config = dict(
    vocab_size=27980,
    norm_place='pre',
    parallel_block=False,
    init='normal',
    init_std_down=0.00469,
    decay_fraction=0.799,
    max_steps=4058,
)
Each number is 500 + 25 x the weight over the matrix's rms, rounded and kept within 0 to 999. Layers, rows and columns count from 0. Numbers have three digits each.

# layer 8 MLP up, 1792x448, rms 0.0879, rows 1292-1505, columns 320-383
492484498496513493495514456503489501564540496506502443493539513526501478516465516481479493513469489553519524484505493478500505447468454465493516453499476503532534517537539491501531455530505477
495480537519519526507501495487489513512477497467531494508546531506482529509449475479559514475472467480513536485489504494483560486492510482502516492559523481441490474439486454520494475461522487
508495514490494544485484509447481527489518519492530476528560522539519528491466534452471513536512529515487471467479473504520518464525490499524523544484511521505510435479523506526481487532472506
509506509534492513474466450501538444482508483565501515531510504485470460514501489486516492491490494475505481504495509486521465493497488507493499486541527464505540442445476555522460476490453490
527509494474497505521498540487504486534496463495516487499496479543498490530526484475504492546474484535500514524482479514532518514548488478454488516450497522484515530525512471518525504505495521
528510500536524475466532517516505541528507452489490510486477476531521540493439469512489536513493483506506501477497516524467503502507522500504551557496461485468534507499504512508503486483515464
528505482488540530502467484490479522479473486490497491517465475469496528491542508513531549510524510479501555459474479530494494493464521464484484487525530441558535511500533525522510488499483520
499513490472518519505521478495452454490488507492491516480464488464500470541497525470497510501505534517459539484477516510507491495489529482478495471504477490475553507458506524467529501478488494
501514514495508474481509513462477516488509455466481498523456490499442504459515495503470484480466503508527527524451520520525474468516470505467520537478510520482510523489501517539483489520471462
490480487518496502527509545507497515489487463521507513524534472462502462483499518453499511520468455528509475516492499506511495519547483523470543507482510456502502530537505512510521498549534468
531481543485436529478491484529513476490502532481486476484515500497513425517543552506487503487508473531518504469540522479544493490551481502508518546478529453529526492499473462491456505454497526
477494501446493541489508523524519482449499500465491495488517485458513467526493475538478498504495521520512502462478524526468485497490493512500456474458463510535449522475501486502514477490499541
524519469477440524488453501445490511490519518493519477501489498519493487471505504526524459487580493509533517471519539529504555521471532529494531524512480543472529496461498487538468496483492490
528523501488511478532540503525496528473534518475475462548484530461494527518525501487515497469466526525486515521516498510472527559471509485501518500516525516496499481535511494438454524482484518
468524511497489542493523522522514490504504461492484475473490503495484456496499484478487488505494531511523508492528488505493508505539467481497505502499483494493464492461493506505506473514505460
467504504527467524481508478507551541494543515512530503483504478518461505541511543495463501482489521514495512526477501500514518526511504496495453493510496488485510491494510495487494494525502500
492497495487487503497523505513529505517494466494528512567470488475508507510523519477549490509537478490519505526479507478563510489519519519510457526502493500474463520500489485469480456507485510
475503499510522502496471445474534530480520482480470507464569493537470482529457499519501513532486493528478496484507525494511530536479471483497528532475460483483522489496504515506488504456522486
537485489496496559490513494490492539477478481473535530523570495468504491512499512533530482477461532482527488512550485510517483532490532510498486489509509462462495498492487499504484486540520507
487472550496504458461532492497527497530490538494479493514477534500507547529504499505496514506533528543488535484477544519502516487528469505498507534522500465494509488529511492515488459475532512
474539524485504495553509442496479482482521523441468519507538493501488508491441502455492491512482493515490509514491494497501489522523516477464544501477507521518463499512502541453533535482490502
529456481466495531514476484509486494512494502497477511438490529484480446511521470532529489496496489489500478471495473522494555522528483532508466545501529460516452523491496523514467533512507510
502526510510442538476515482545493522545521456537550520525467519508491502490426483485517514494451523507483508543507506515486489513513524511528496528464469516484531486506511516496484489502496555
515512495491482495519511478506486478534538498515456522504516478472501494482528532483510494546497538477494502498527525527524473505497479466490495516507558482518493516499507499570440489524465511
476507482507483518467496509508505522536516498503469485543506493501532469480493501505495503499497483487500489490500537487505463529572461479478529473477485533489505481514517475479491492476522508
516519477541489480469555497510481487493499519470478536491496524488500536447479475455507511482464504484484476519527531457513471499481507488518469528479592501510483507525495502506498502444577469
500515531481469486539447541499488530467503483481524479504487512494523483537515473494480537496488431503495528488520515494521522493488475543545517494513520512502476493507544549493475544492521551
439498485526531458441478479498463489516499476473482480509479490521489459495489483513454513487507490505479477490469505455512479480508556519444467454474505471475493496482464526515538472506573529
492469481518476513524535481519534539478488474500497481512486501448467502519540506490517454485482506540494547451538522484490522499524503531484525503465522497488476485522490505506499543518506480
534468504446441554556476483494538522492473510515504491493484496493510538525494518532523507489493544472528509488498536499531481522519449542529511495515480494485453542497488491471494480495517473
495483513489502512501482463482494545486493468551516509493535530489502513570516485546512513506546529501480486473534489523512503525473499466516495484499496534514500473543535497490530497464483506
502495496501521521511481466518474516529508529473511549504509519523484463495522519483505516503473492486512476471490519514490478501498490473497456461505487475503505502500459460503514467486512496
525457522477498480525520497505494488460480470439531499459553466490486537514503474482495477496511540496487501495493575491496443529540557485539428443448470581505464494508516509463478497543451484
488513455513496510485514464494505511519475499532482506532538467520559456467516485455513515497452526518449555533463479513512479467533461480504525467490544438513481515479483501482500524500493515
531518513453479502486497457518490510491508505474529486523530503497455466514477512522505514527486474485486459449506551476562475506496464508468502485468481504504466514503473497521472462498508470
496480501455482531550472461464454487492521494487494507467541474505466526521525493457501527499495510502525485532496472498468501459517471478488508472526477489472481547496556499550515535474531519
480521515478488540534531511517456533468476541469516497534498528492504490532490500465455530509518498512495517443518518484514489570512470496528498497506514490488503465496494496536487488449519485
493475467513481473478476469475481466527519529483515510469502502473474489511479535505533450481559511478501520479493523525484500540474445497476503491468462515505501513480503507489486484496547480
512454478511499489497522491489515531493520501510426480528474466495499450522504489528511515545526517562520549506521487509475486482500503524506513504476514453492535502453427450493508491514546535
498509525475471529498514499485512549533499476491510486504489528480489461481475508503498471515502466472523512496510530471484487480519526479514513527496496498476545426490531459512500541501487516
485508481530501461495483521522479510492523494486492488503465548495530504492522513496491527485436439463542452532533487484500523498469491516468501506497514503558507473551534479490502509511536521
455499535496510491559511506507526515486490482537484518462486499490470484493494482442505494526530439490479545504500511524498482473508508510503548500475541516507491487528538531517517512477481516
459491437468494470534497475466491538501493509455481491484522541507474540490517473524521466526492525504495490484481496486499523522509538495529514484511467511497489507464501463501480534508490482
508519493500500523536473494510476514512504471506530510523493503453482490485483512520485495471519475481520498488527473562508454494490480496502451478499534496471481459490507504514497487476492494
436475471489487544473505520479535561507515448469481502517520498498521497518499490475509532481511470494535504496519507487531548503496507542472507505470489469513476567533498479468495464496495513
470470490529501456488475489491518533522534518495471522481498513476478482481513534542499485509496527530477467487503532497528485484487472498506518520521513518477472498495501496507569443502535504
513512478475467554480514515555505502497490532511513507477480543470523506506529502510516501532478489487483490520499513512468520461511505510478508532513528526517526484515533499514486487490533491
543468521497515459507463484469541482545553521492462527491508501475473475489475485520498506544510452514501558504448498491495451503481482494508517476559463495504464440459499502497542486474527524
522526508477512480528504471514502522521493476522485527533491535485541525489515485512476535497538529473517494470477495462473513470458487499490475512463531520515505537472487480469479477510506500
492520508461500464526472530508506532510492524454498483488542516517468527521457483540480485475483494530520496533499526514475509453505512527506474501476507463508535503529484491502521523460522490
530541516463481497459513473484534512484485523499523529478498473497480470512463526564513455511518529506500530455490545524468496503555499504508515517475511497494478488519522519492506488453506495
488471492529547489501511476481520513533505509513479502504489534502488464511494556546493550446526508492480532551450491482450483477440464515477502505565495533543501463501494423508460440499541443
500524509548517493516518497511516527483495506488505507499490501512501511528511541471534524499506533511490527489491483516523510478503506503519469428518481503488533510499528553486484500512560492
545489527558533497490512501464482448523521539474525502501522480471505511502509558508477506492487509519520529490478499518450518540509501502501469475532530522521495509555515494488525525469451501
472510526513493477494522435520501489480470508546483484494469489473500533505520516480465513508539530513497489474504515504523525495517511511483514513493472497518509489487508526472503527496530516
491491508513512515494509489491494524508479478535480524468477547441531486525496477506455506524507505506517471567489496498497501516461528494510551496541520501514479489516487546481460553516489511
483511493471487493484547505464497498555490499522527515475508463529518541471513474553477464498485566530497467526507561437527538525525483500517535552512487469513544539514526531521549466545485500
484512538500516506493472510509483492516559494523513496505488496493535482509551498488484500463490529495502515484509483550483498537512521521502488470464520509519475556482539457512525530532500515
520460485498506487532523411556532511517531518492481486534478495506509528521486483485490495504476528542480527528486511515459512488496509528493474502479458510510522494466494488480553531462496477
510486503566506490532507490518498541450523497503535514527456521456474528522453523529473530557504485558489552542493545476501471497522474476472484511500536480508511477515531520492491510521517483
530498531488463474522486504480460471529536514555521481493469518501493519509508481534516463545523540520494478530512452505487505495513502533463499515515488498494510524509475496494520490533487490
535497488538563522502490500490502524443505520488483480469472504520500500504515454486509502478482520487497475459486522483494509480510470489523516468514487496532476499503488478480524474521509472
451524486493487479503459473493530511523494511510501541416464519498465493539466508525502462488468446530484503479478506525480516476461520507552516502532501482482509532528506445509474446483500515
482512513466509451546520516496478505504487471450497480500506535539495468500480527529501523495534496535493522527511501550544529486485546517514528466537518508477514516521514477530497504493446497
506486510498510525509522455479524511466479495445477497503484498532474503487489472501498484483510514482515448523502455493488509522472508459526473508482527527523495519487528511464502486522482494
450496472509521510519476556477456498524501466506508476510519483468507524521513484466456494511501500497493491487515500533500494523494481472529510516517430496488538496514502509509443494511523478
494481498470513489527499475481474470490491511535477480506504503481529527527492499469522502491515498543533514490499490513514489491526535491487502497524421505498515500485463492497470527531493506
495489500485517510455509474497517469503473510504511497498479547515471518475514548474499454508509522503504468500500497519494512466527492506508495483468536535522517485499541490472490517490544508
452490497503477489510509439491538488532468527517511508484533559521492500492462456488492519505486525528513497503496490469471512526517533509444479507486521521500515474528500536531537437494488509
477493502516486526477485495479497570465492476461534466536514492490446509535493463515515512526463531451485535509542521548484520480487501521478462520468510515535471456524522537498504487473477495
459495477595516484528495482456496496522517483512533441513503474491481472527489463501521454550523519499476479476494486473464507505511478563504479525516476498500533482515499486511487466472481516
511494521505471509503504496484489474536510463458504540499501506484464516491483496476565544495500506509512483522506547482488532513489546477520467528477545512531523499540494461543520512537497491
505525540481504493511458485524506476501544511472495479510488535458507522437571513507550514451525495489548485581514527512500569493486457487466470499514478490507491513513498494514486518503489511
447495489487504502548516511522523520519490533507520480499535459511494508441482491519491461527489478533516513500491508477509454465505542497511497485512499507513483526454484504483490499527474513
530509508518457531513498485522510512495504496529508499474475483512532463493473516509522511505488490536501524504488505522469497517541549516485464531525502546546542521506508519478463470498556519
461536480472460467482508491517480518481483462454510504497468483529510521496445573560465523530460530428504516532472539502469507506532470522506460532525434444514489496465474551462499525523504517
521482480521508529475520490530487482516517434521503414537492488506474491520477472491535505526470544459499470491487448502488518425448524506549495498513484526529463462525518471479518475503535491
483426529489532529500507537513485504525514472517528511522531476507480499513517483513525509502525540495510540504516502498534491472467516520516576486437564507527508527462520489528528490483526498
509509468509513481550496486531500506480472443520483529492475545484511473509512510512460453500517499541498527513510486502515535494458523527488520451506517494531501514482467547497527486503463534
490507526474500457493470519495510479449512537481521510485496478512490528488518582506488514491516526485491513516529548523456515515454459527507517552518496471536486508532511501500472484479476504
488512496512506518446538490520489515490543468535498481482539487475514492510504524511506490496520533498522450561482496470484491491493499455515537485534483449508545515513504513487466559552531509
504524509498487502465488475479513455497506506504485512485499533488507471495505515460552495507546575500507480517471495506471500463522475497512478462517529530511496498478484518496506480532474485
540484508518508500540485479520470495508505513524520515530530526553462454507487509514479482513497547498472514506521530480480497488511499507471492511521524484492550499523470476483491479515500483
522499465499492494511500523514475507519465496501489493502523506518495468526516517510494539510501494522490506470470502548505507475505520481539458499535477515502523509492496481481510493490517504
481520535509511473514459505478478502459502489478463480463499499526496502451476527467522497484515486494474482515485494508478500514491519500571500474519495495444483481491502519525487531539495503
510533499494509462475495511528525533499542480497518473503504520537487515493550510514499485492522554501479494510492510550499486525500547529463507469485496447522529504537504508545483478494519460
496504469519547444467536478506519474507486535493500467506505524533516523512498494509442519495517517517527516507480458479484493503538497535490480509464542511524490529509474470517504540502522499
538535486490534459496524448458511533516456471516465475546494468502463476492484509505504538532531488498486489511495523488512483493483476501500477518516493475476490482456488501504499506480536504
474500516499472499470489482422479552531542462504471508525515518466503455480454484466484466457447514478510439471487524503508465482483502503459535494474457500460510463486494484492490475499468494
500503490546500499516436464493500477495491528475434522551487530546529516483520498487506540521465496497579490517509456486513509501545493499513516506505486507468497545470516490496526470437560496
528513492554513489521502489517516477471490498468524497481485511495524481470527525509516516520500520462503467500491489518475480500504498493526495481461477485540530490513489535485548510462534531
584494502554521484523474546504488506478519512505510487509526478506494478521507483522539539482526517534496503537487541525508503530490507475542508524477470465493522510485524475513498499491497514
455494479487519449454507529504524527518507488513516466517496493466511459489470518508494495470501524470473540498506492515532518505513488472469471501455483477531499498481518486533524494482533539
509491481483494484528482541511514536474555534477510502530499536509515543511502472488517456509481486493459522550453473499502499527525495513538499512461516503495485516547479471441508493521472506
476507540483489526506480494518536498514502507537519537470507490507515478524518471463517518533516488489453436520536503485530514462506525534479557466544574504483492458534496531492516528511513474
511476521504509480497490468489515513495479457528498503481517504497501543510539488522498500514483524480449518451506453459488536484530507476456523502463534486543491508499523452491506494461527514
468504479479538476503497482467469489480513493485479488512514544472455497481523492487502532436473522510446496511483533496496503519475536478484487508503462555477453482474517485479506495464497507
489512510486518480498502521505521537487497488488509511522529483476479483499476518552508483562491530520512496484515491529508527533493539519483535537515493533497471515488540485455491498515512478
539519511464481481523510495491563508457557546482488548472506502486493501489520474485485517484484512503500559520506461468478532448506455465514505511492500523492513520495531482516520479494498487
511481537482420515490483447505523519490540435503474522518470498507485489507432441504526534534465498523521515459532535484510489489474488509469485511457528492498521503535503541486479538498493507
474461520525547523485474464464456539518511474468546492539460490492478491513461530553539543512464487468433515507503458535495493497483454495506497483491533489505513523483506545514535438526520542
527541484550504487476519514494482534475459509513519509543498488488505514509522488512533488507471546519497485514479474525501468482456536516507498501504522486539518533499478501485533490510463481
484508456458527519509462517484506521494513530515533508471535509481528461477538489463501517514488503514526507504528471474486527483527482496488519523492547516502498559531523508489497487493511553
470485526507489527485488529534509493479494474472505507507502523446562527521534530489481486493451488494465484522470521530474524469486511517487489549469518522486478496471506540513473496484511513
524498513542539519473505515553460468472507508521504515501460531486490527518486474526458465493482505500529521509514489517519492512515473527477509481469461484479500478522486468515475510512488499
519456475520478512443494509492510499471460489500502518472514467527511520521509504533454534492483522511454515479463488467486499432505497451455492501483466493490532489476473515541455481501523484
519482518523537489496480541519533478511461479477473507495497475518513519507522574508529496525529525477516491494521496433522508504475471497490480471489477472496500481525492534540490515567506512
495511505525484503474499503488520504489529529516507518495494488488451511488499494523465508544486540524505512513481494537525503491496461517464574470511512525481536501506484491540481507524494498
504491554476552442453507520508514530480535527535513474490523519530494469445470499481502499494488472480524526474466489526512505451514501539492474500484467522508548511475508473457511515521468515
515481520501482534507499506527506507495504481540508481533501500521515471505517488471487514476420522522524507505480527512528530526539488524515464530481461532502491494512541546503508503528479480
548487511523520473532513492538505557501512529478461517517433452503467495503532482539482487510514513508474536511440513510481459522500519474468483455489520509527496487524512520493511510483503498
496531494479471491518492483483512554508548529506503494527521501509491466444486499476465474519503513468503473506506505494480482508475468473479516545471493527521484470538484539481509481505512501
499494517515496495529482477491479506521542508475445484517509512472459539480528535531507476484524514461523477499559520486502488498478451484509474465508461486523562478541510464512499513474509491
517530549473511485485505486537496517520481532494501512519491499500488477510523500518511483552510501479527474515517533508484525496471526519486465487456516503494481529536481506537480523497487540
523518477516510496491523455515477495509449481518463488529496472492509474487474523509474511502523501481500474496467524458528447488508520493508510515510478476512458500507490460488470485491491522
561524486547497542481512489517516524472535484533480509522513472502515501545542495508468542510534555512535489483460506534472494500507503488510491524516463478515516464500476481525506513485455500
465498526532479503478474507473485515481507492504521474527496462474509490546504539515511535484481525498488523534496517503560528471501486485516487537517507495523492501545443497508505472513516480
508480503492534530523508495525499496461515503472521532530495520532486467510512518494470508493516472528470488530502514504556573489458504521525483500503498472473515491488520520501529526516545569
433480469506540435510455464479497439563490461495539491513519477499550514524493477523516498506511513507501527530511522522544532506545509489522474512472496500499464484499450493488479484494509539
519469541447520506518516503526467496498528548545473512483499536494497552523509493490545534510473520522506476472488535510513499535486513460440449484508528443505519439471496490499456510550484477
453545488549477478507518477499532470485477491525486460425461503549557504508514469534479446541486510504491459514462492448514503505460484480451512537483545476443491500498511491471492476456505486
504471538534461548499486461468507508550505476480527474490501470482463541491516511472460543475586519487495519556481491483473556461542521497510533512516441486525503488473510509482501523543461501
492506531504505490514504486484496482497516506494534494499487506511452499492487475507493515536510510467481536501496518520512531439520490453464500453491501503469487474480539507541490522530493467
489479516503510498490476496515450488506528488459536478501510493503488547445497494539498455481485518554496502541503483521482485522480493521476492532510536551484503503490514487495523539475466514
514465500522504484501490481495477477483460495468444491500497479536513511516507499503489519456535495479518520489526530504492527481499486529474504542472545470485517485538512483479463494493444462
496488459552474522464524536472520521487550507455543463484518460489384526492462446511501421490460436502503518536471464491496518424473472466487442502507517509526515533480459512501544569469471535
489507490516485545478471512488521484529496519497505524482519530508507496523492494507497484467500526485527523503511505462546511492515492504521530533486524499490498492474487512491463517508508481
501568539517478521502493532450526538476481444499482498528484481471484482483515504532513483474508501481492530513519503530525523486511472432450505467529478548512551531484514507510511484475473468
499468472481515458464467525498489583493517519569519484513501494511486525510491506497489509472540547498498533477532538538497514527481480509448535529512523491548537520486538493525503495504463459
484472539517545517477500513478497522545507518504475454503519527495431490503495478505484487496486480493484482510478498509511456515514481514533470520475455532523521572529517503493526488479482549
518481492485492505505484496473567507511485515508457493557506535478514499483467490495504490540528500476481545518521474544495506478501464507493478467524511491509514473504470487493478528500468486
544479523479518481495508490498513535511489509540519491496504494463476512524504530508474541523517486530493480539453487508484477506492486514462464499531479528474460486534523526473507509517478512
525510467498498572522490500420476530528504518517497487482469503504498472501514526505506549524472546468499483519492507461541453525486465498504500486475465447522474510523490494503454509453528514
489494475480499464501486517494514481493490532515470473506480509490501505468528490504458504501486523424477492560516492485495524510419543484521449550487527485477491543601495483494484474534509478
503534508499527524490511504505491514463472545472502505508513443520461483519533495502483505506489509493479498515528485538516507494494476488457432514477523523499531487514525488551431460481498549
488491466509505529459505470527522498499479511527485522506478491492500473494518500484475514495488477492508529468513476450549516490474484487450526496524477496493518510497518514457503510497521503
500519480468526497507536498512540518518486539471487530520463467504475503497502496514495493530474545521508510481492520500487498504525513476489488535441495496511523489494510500522472492478442468
503444478521492510512499478496484476462467521476478500503518554487487511499500477541496510471494484545461496465475497542525466507543507497476490495499520479522481494523541508502520483464501538
511441507521487516494504471462499481508470488491458477520514486501512503496498500495461480510485540576465468556475519533470505460493504512486484478499494498492510484494456526530464464473491486
497527507518478499492507463502505471489487486499473446514528483493516489540500498474483513495458533495518500502510487521509464537496541491494536535482483488482476471488455461461480499499516499
468531530503538468518473466502535502546509489497495479483507479521481481500536542455491527501502514480492487502503493486506499512493477495516492505488495514542489495543541524494486495514478498
476513474484484508502503523487519521511503474504525510465516507535508477538479511542537482500547490528546454517506549489477482504499487468486459495484473492509499517517501454526565484488498529
510443506480504461503482505526502558510500525506518500521512525524493500515525489493508491498492475501526520450561480544511506560508525446488504522460521482512497510534499502546452473512514458
490453487497492483499471511532489510480494529519466502473497499512524531527498527533506497515498517509541484544512511498526518516490492499496555501517528497511485476489508456540533498519495522
530516534488471486493486534517533485536492533486470440508486488475465483454523537534478519468527519523466520511529461525495517497474506478470491501492565501498498492517519459488545475497488517
472530496496507552476573486497476521479525515478490483532491525510490478484519441497487507513480537505486525541530476493513544588508534540526521549497501488525494572477510536500500512514449476
519492542468492541463543491491505505514485515467461492547484508427476469478522495506503543499495451527506495535472504485518502520506458521530531554502506540496495513481507476506467526471517486
494425539465481484510515504504493477530501498535470497512507519540470514480528490498473501525502529502495461513469546513482500486462492505479456453496511497528529492509476514494513495528530501
529526468500486505497456520487452510520497481495500535492499505543471491491547516477526496512537524540514499507520520474464473527508498478478512472556503524498500529500528508556523509521514520
534462487504506524534530468480548502531523473540496511472484545484484514472501527552497489525503511511488492526537466494519543517512483530508521488520558577500509493483518506539541499499542521
505519527483550451496485525487493486495523432466485482486505483481505498454490491493485504490474505500488517550519542470515509532493494474512486482530494518493470491492543498485519516473491507
533485539503485491497499497512501507520475513527563504482490528470505494503472470454528501540495483509487445492514487455462499510502481477496506484471482515528483491515471505533466511505485484
491476506494491495547488509532451493498499472468506510482508506460534473520501470529506492522446482555511462499480505472557506521505470513471485457504504506469485524493538461472516500528484488
515495492505521503525501540501544492507463487515465507512499456477495464535475490504511473527490480445554533529492470505534536525519454498476499511519499524512531547491497500484485518480490522
475469486478512536543445496463526488492581517514499489499524545470460500522504512483501496524500518473518508526527528482547482499448520489498470530493467504555490474516511504492497492495528494
514539456498498483493537513523496508499486506508531502497489520482543485501525553493522517542506488448494547506499541554502504476484517525486506484506508481491498491502485522518487481486507447
531482478511499479481499528492516512472522490478525474557493494488473506483484478518511492479487506500501469476501528479508464482495528444478449546490477531451556498510514501505516459521486460
519478498499523477497484499507462493509524525500529479530501502500439497472531506493512460473497461506502475549540490517518512474525493491471502483471488502546506535561590485533514505491482490
488526507485535482490507492497493477508511518470493487510485488503486524527476522498455466548505553509514487542497505509511469527511505520499531496517472482540488465513505489481477516503508519
522560474483539551500517504464555515503529487489484487471515537521535532501514499511504465469487496473506492507482470472520484491477511499494461508474501537488495545549482501509487497452486523
531532505470502504499472501530511514495486454509486500506486508555535501491444505509498509507488515501484470487506519556522451472489502458500494469478481470503475519484538500505525473464494498
467495523451449499511506489529488532489506506497521501511506489485486453485509476516473502508526495489531494498499524474466527492508531547473563507508493499520492498467502446526503499472497497
512510492473502493517478529515529485478482473524455458490521497487494505517498502506474492530527514497487478504490521505462477497517552556521525495501470505523479534474491499512524491506486506
498528505513489462521534507496539568503523474474529518506467527465493520539468491502474517537516487499516514507453503474486485528521485480535492526518487513531509517501532491469537523504514505
509497504468507501474454505488464530513501508473487500529538522509451479493483468522493496490522511529500496525518494480507514490477469468480500520491496459489472501498520491463482489495466526
503537532535508532502498513480503493545523476513516522467496461485470534545499546526495503510507513529497478513489426523513511442486472525506428541515513544510511491502510534495493519546503508
504483511521509533490496538510482473528505550497476535495552514503513494517501515486477488499489469461500500475527479496503515479529470523507517502507479513460498532491541480472531516517480552
508484501495486492457497523548499510502471528491504510520509527477474505536528482515525468494503514507564531497477463546492554490511520495465465502490473479472516502471496474507538510518500530
491525509497491468483499490462536505482515461529520488512482505538497533462523496489472492493499480470468515530475505524471524504492520457439506454523508504509510478519510481536458492538504502
546460459507486490489500518476503539460469520496486527504496492509493507503496497519470490492546520467468479499498491542520500489511507497491500534478522457494513471478471506511533496501477505
489522534550511553546526503473518544517461509512523516546511562562525480541546484535535489555511523498502493516533501529539536485511533518518503468457535541477535528543561474494517507527522511
490473478507490504527516483544526510524445459548460485517505446505499459480492471517497511529447475493495482495509475486513490505477498481509479508489493523497445473535468484501504497506531517
496528509504502493482504488477473517491519440495498525517534469472563493517507525475449503482467476507500498503485505519530490513543433497487483472486502523503513518461499480501524528516481505
519554539521475487466501527524482490533457476451458488481527448497456501521516471496458489464518479480497499518469527494489576499504519483514501492534492483495525483530469485504515563477477481
511473525498492498510530517501485479469551489473481499529492487503479542481514481517480501509487484473518486501497548527508532516524490514480513512498520527490512469561506512491482513552485531
515486514496476497514493521474513464509474518486489516472484508469534508510513528511526482510560476505461548462515499566493477505507509487485468505495495533533497500487504527504506482489472511
490518508496481520504480475483497523490526477498517485519504462470484506530511548495473458447493444488476477493495518529505510484536499475509507493488471477452469454480508517460501477490458506
492508488512461480500478490542514499499526492462509513498509559432494486519552517465504510511499488549550524488508519494523483485530555508524521481504482520503494507477477446514502495500521506
516477501516500505469502484519522492488489458497509516506487470489449487480524479475521485511476493479527477546545459501498476489450513513516469491491503505505508479502484489508475499518481495
522501508517491502521517460461495501486533488515482478513493476469520526508553476507499506508472513537477444526486496534513488467484522475473530450500499492529460551514495522531514510491532530
451425492492533531519498457508492478496478505505502528529464509516509497495499536497514504487507550529494539494475467529502499499510509483478503470465502491496498486487505503543519435502524493
491496519478506478474467536513535513505476502474493498496467546526544500524475424500546480465471563511473511522508451526477493515452454495504508504450458480504515490499511520531512509542496560
483527444462491496512492495519512491591494538509517490517521469509509525511517519516483524549486460533492503495497468467531557499513487499510468523482531476509488479484492475476488532517467473
520519504506488532471554491470474524419510495518529479450529522494501485526530523505482509465497512526521503526509482555523501504504498468532480498524559504461506494526527451523554507488503511
539516515488505500506481507475504482524498445474530524488535479484522496470543460530509508470529533498495504490501485437459529517474504499496481507506484508522505471509518493502554479479471516
534516493489510483478487491484518498476490469435499463523501516507526469518498463469458484489469517515458490528473490497504493472517456477483508485504511508540505508460464513525546503514480491
514510441470472569520516487488503509505535504611498503521504504482498488519502568504508458488498545504519514488463507533510534534495495534560523504543498564523511513529504490443514449517496484
485498498452552477502463528509486479474507481472493422516539527500494497492504495467514484478489484482443496499520503497483463494493519493479469497532500443535543516504500480521524525498460507
478462456481502510548500494467510502509543501500484503462513492500504473482511517505490507491470463478528547451507526476489478495518525533473510525498496499518525486533555498537506509478520535
512533485491509580454508489578506449459551487498524453456461502516480485537488514544560514555516550438467456536491427492579451474524479506508502537505464506490485471482515509540530501491557515
499525457525481524476536516505506484519444493451486493487503480521546501509544463499497556532524556527549498463541505464529524441479510495491534524499506463515502499496501541527501505497523514
498504475504467507539486515503526513522513489468467494459510505510510484498481485456530485522518506493514531539500519514516524496488506491456531470536475487477517480592536525536499523514503527
480506459511514481562482499491491512515517518495479480476519458573536502464472488483499483527522479488474494493507459447484543489480532455539509490532514497494542503503488508529500514502523536
460475524449568500476464518532525459503480498475490520488465453506516515462487520489538500501468494452500517491522506488493485483500495498530479506482500539542522507499501502471507511513475489
489469552517552545502544468483515542512475482509517518469495522498514472488538535548483481494468526541536480528496465462538473497483471477476514512474526541514508505472507555470537532525463496
468483505503482475479446480466519466460508495507510456477502505512490530505468558503485509514517537501491475486417548511505497535459518495482500489459527489514558507509539514542506523494509536
463536505513490488466474531530507514474477508517485498496501490472499509460475523513495465493484516554492490543503506521486517492517534507515495487497462528489523529471488559483519475466527507
501543487520499475515502500488506482431516505471486534497530513474497523540504499476482506468483492569503531519506505490494516488494496443484502499484509483521477493475485509510490509470502498
474503577507550453481470487502507473506519539518509546460484535469460487519503483480469545476488467535477530495462485488508472455502497503486531480493483481512484521477496485488510511538493471
478496495513504517490515536515486502488503499496508529529504506526481529514518508523490467524483539477517472513494517509524492539484542525521521495496507456494466558512497494512501474478478503
498514465489477517470484522514500503509556530530508498530444488521443485537508453537506531505495472538509491514489493517449487509494477504487503495488493490551518511456483494510477478513500505
492534526516506438500501468500503490523500534499509508514514488472483488494451490510483514530490530483500471562522503470491441481508490539508489514503495517507519491487526496505524499481535551
500524492490462501505505520491525558499518486495540466543546528495476489442504492541522536497478522495462523524490467489489508504465488474516489497529493516522483532502464489529538487545488490
486498551514550463536483534516516512511507485480509517527499513499504499512467522470498532483538529511515550522518542493478492481507504493516501493459536500501491515484450516469513499511495506
422472480464520502537489457497511473459530486497511467581538507520498527488521523433428481486493451490475533541522486490499516491500513506463509458503458495558509513536428479528505515489542477
495469512468472495522467438503505543489484522467521448472504501513481481497510508512488484532481523487521473452468451478476512471474493486500459530489468526439511484480537526512485542532504503
506514510500512488462526489498499528527521522477463487507436500545531521517525510510508459483511463483491511503505510524507485482524506473526440468451497521524466504467493487539506509515481495
537447486496470512493484502527398496466462525459427462478484490562479491487470507501466521442481530528506490474458483491451495523529461501435465490464536548542458490478506376498409527449509472
540456476425516454530495494509482543505503481525526490523532476493458523528492484514498529511473538499533461489492518465559523440503441520489506495511507457490468513529489482524496525517495460
490527481502486486465505479490465501511515516500485530463506514475505484487510537461473483476546492537505538529508539471510521489489540488512489507512456524491479504502534484467463487510488534
557510510470530500488484451482522522518503497491482486486506508507501491530521518513510485541529492512455509492528529494541509568509498496435476509552475478516471520505483469539508548511471501
516510516421479499523563472519538524473515500455508509498491480494521510486520538515511510474504511475496492486482490489465519503514552534480540456477534504519520518529463509537484499513536497
520506506523509489486523533551476503507506521477512513494476543511477484456506499473492482477507507544518471522502499465531490509466502463508522482516477486503482471481482497513493474462561508
507494541492500501480501515524476470481476489517471519531518488517489540489506494466462494480506501513482510494548480540498518460520543506429468495560509497490440491463548500542516517546511471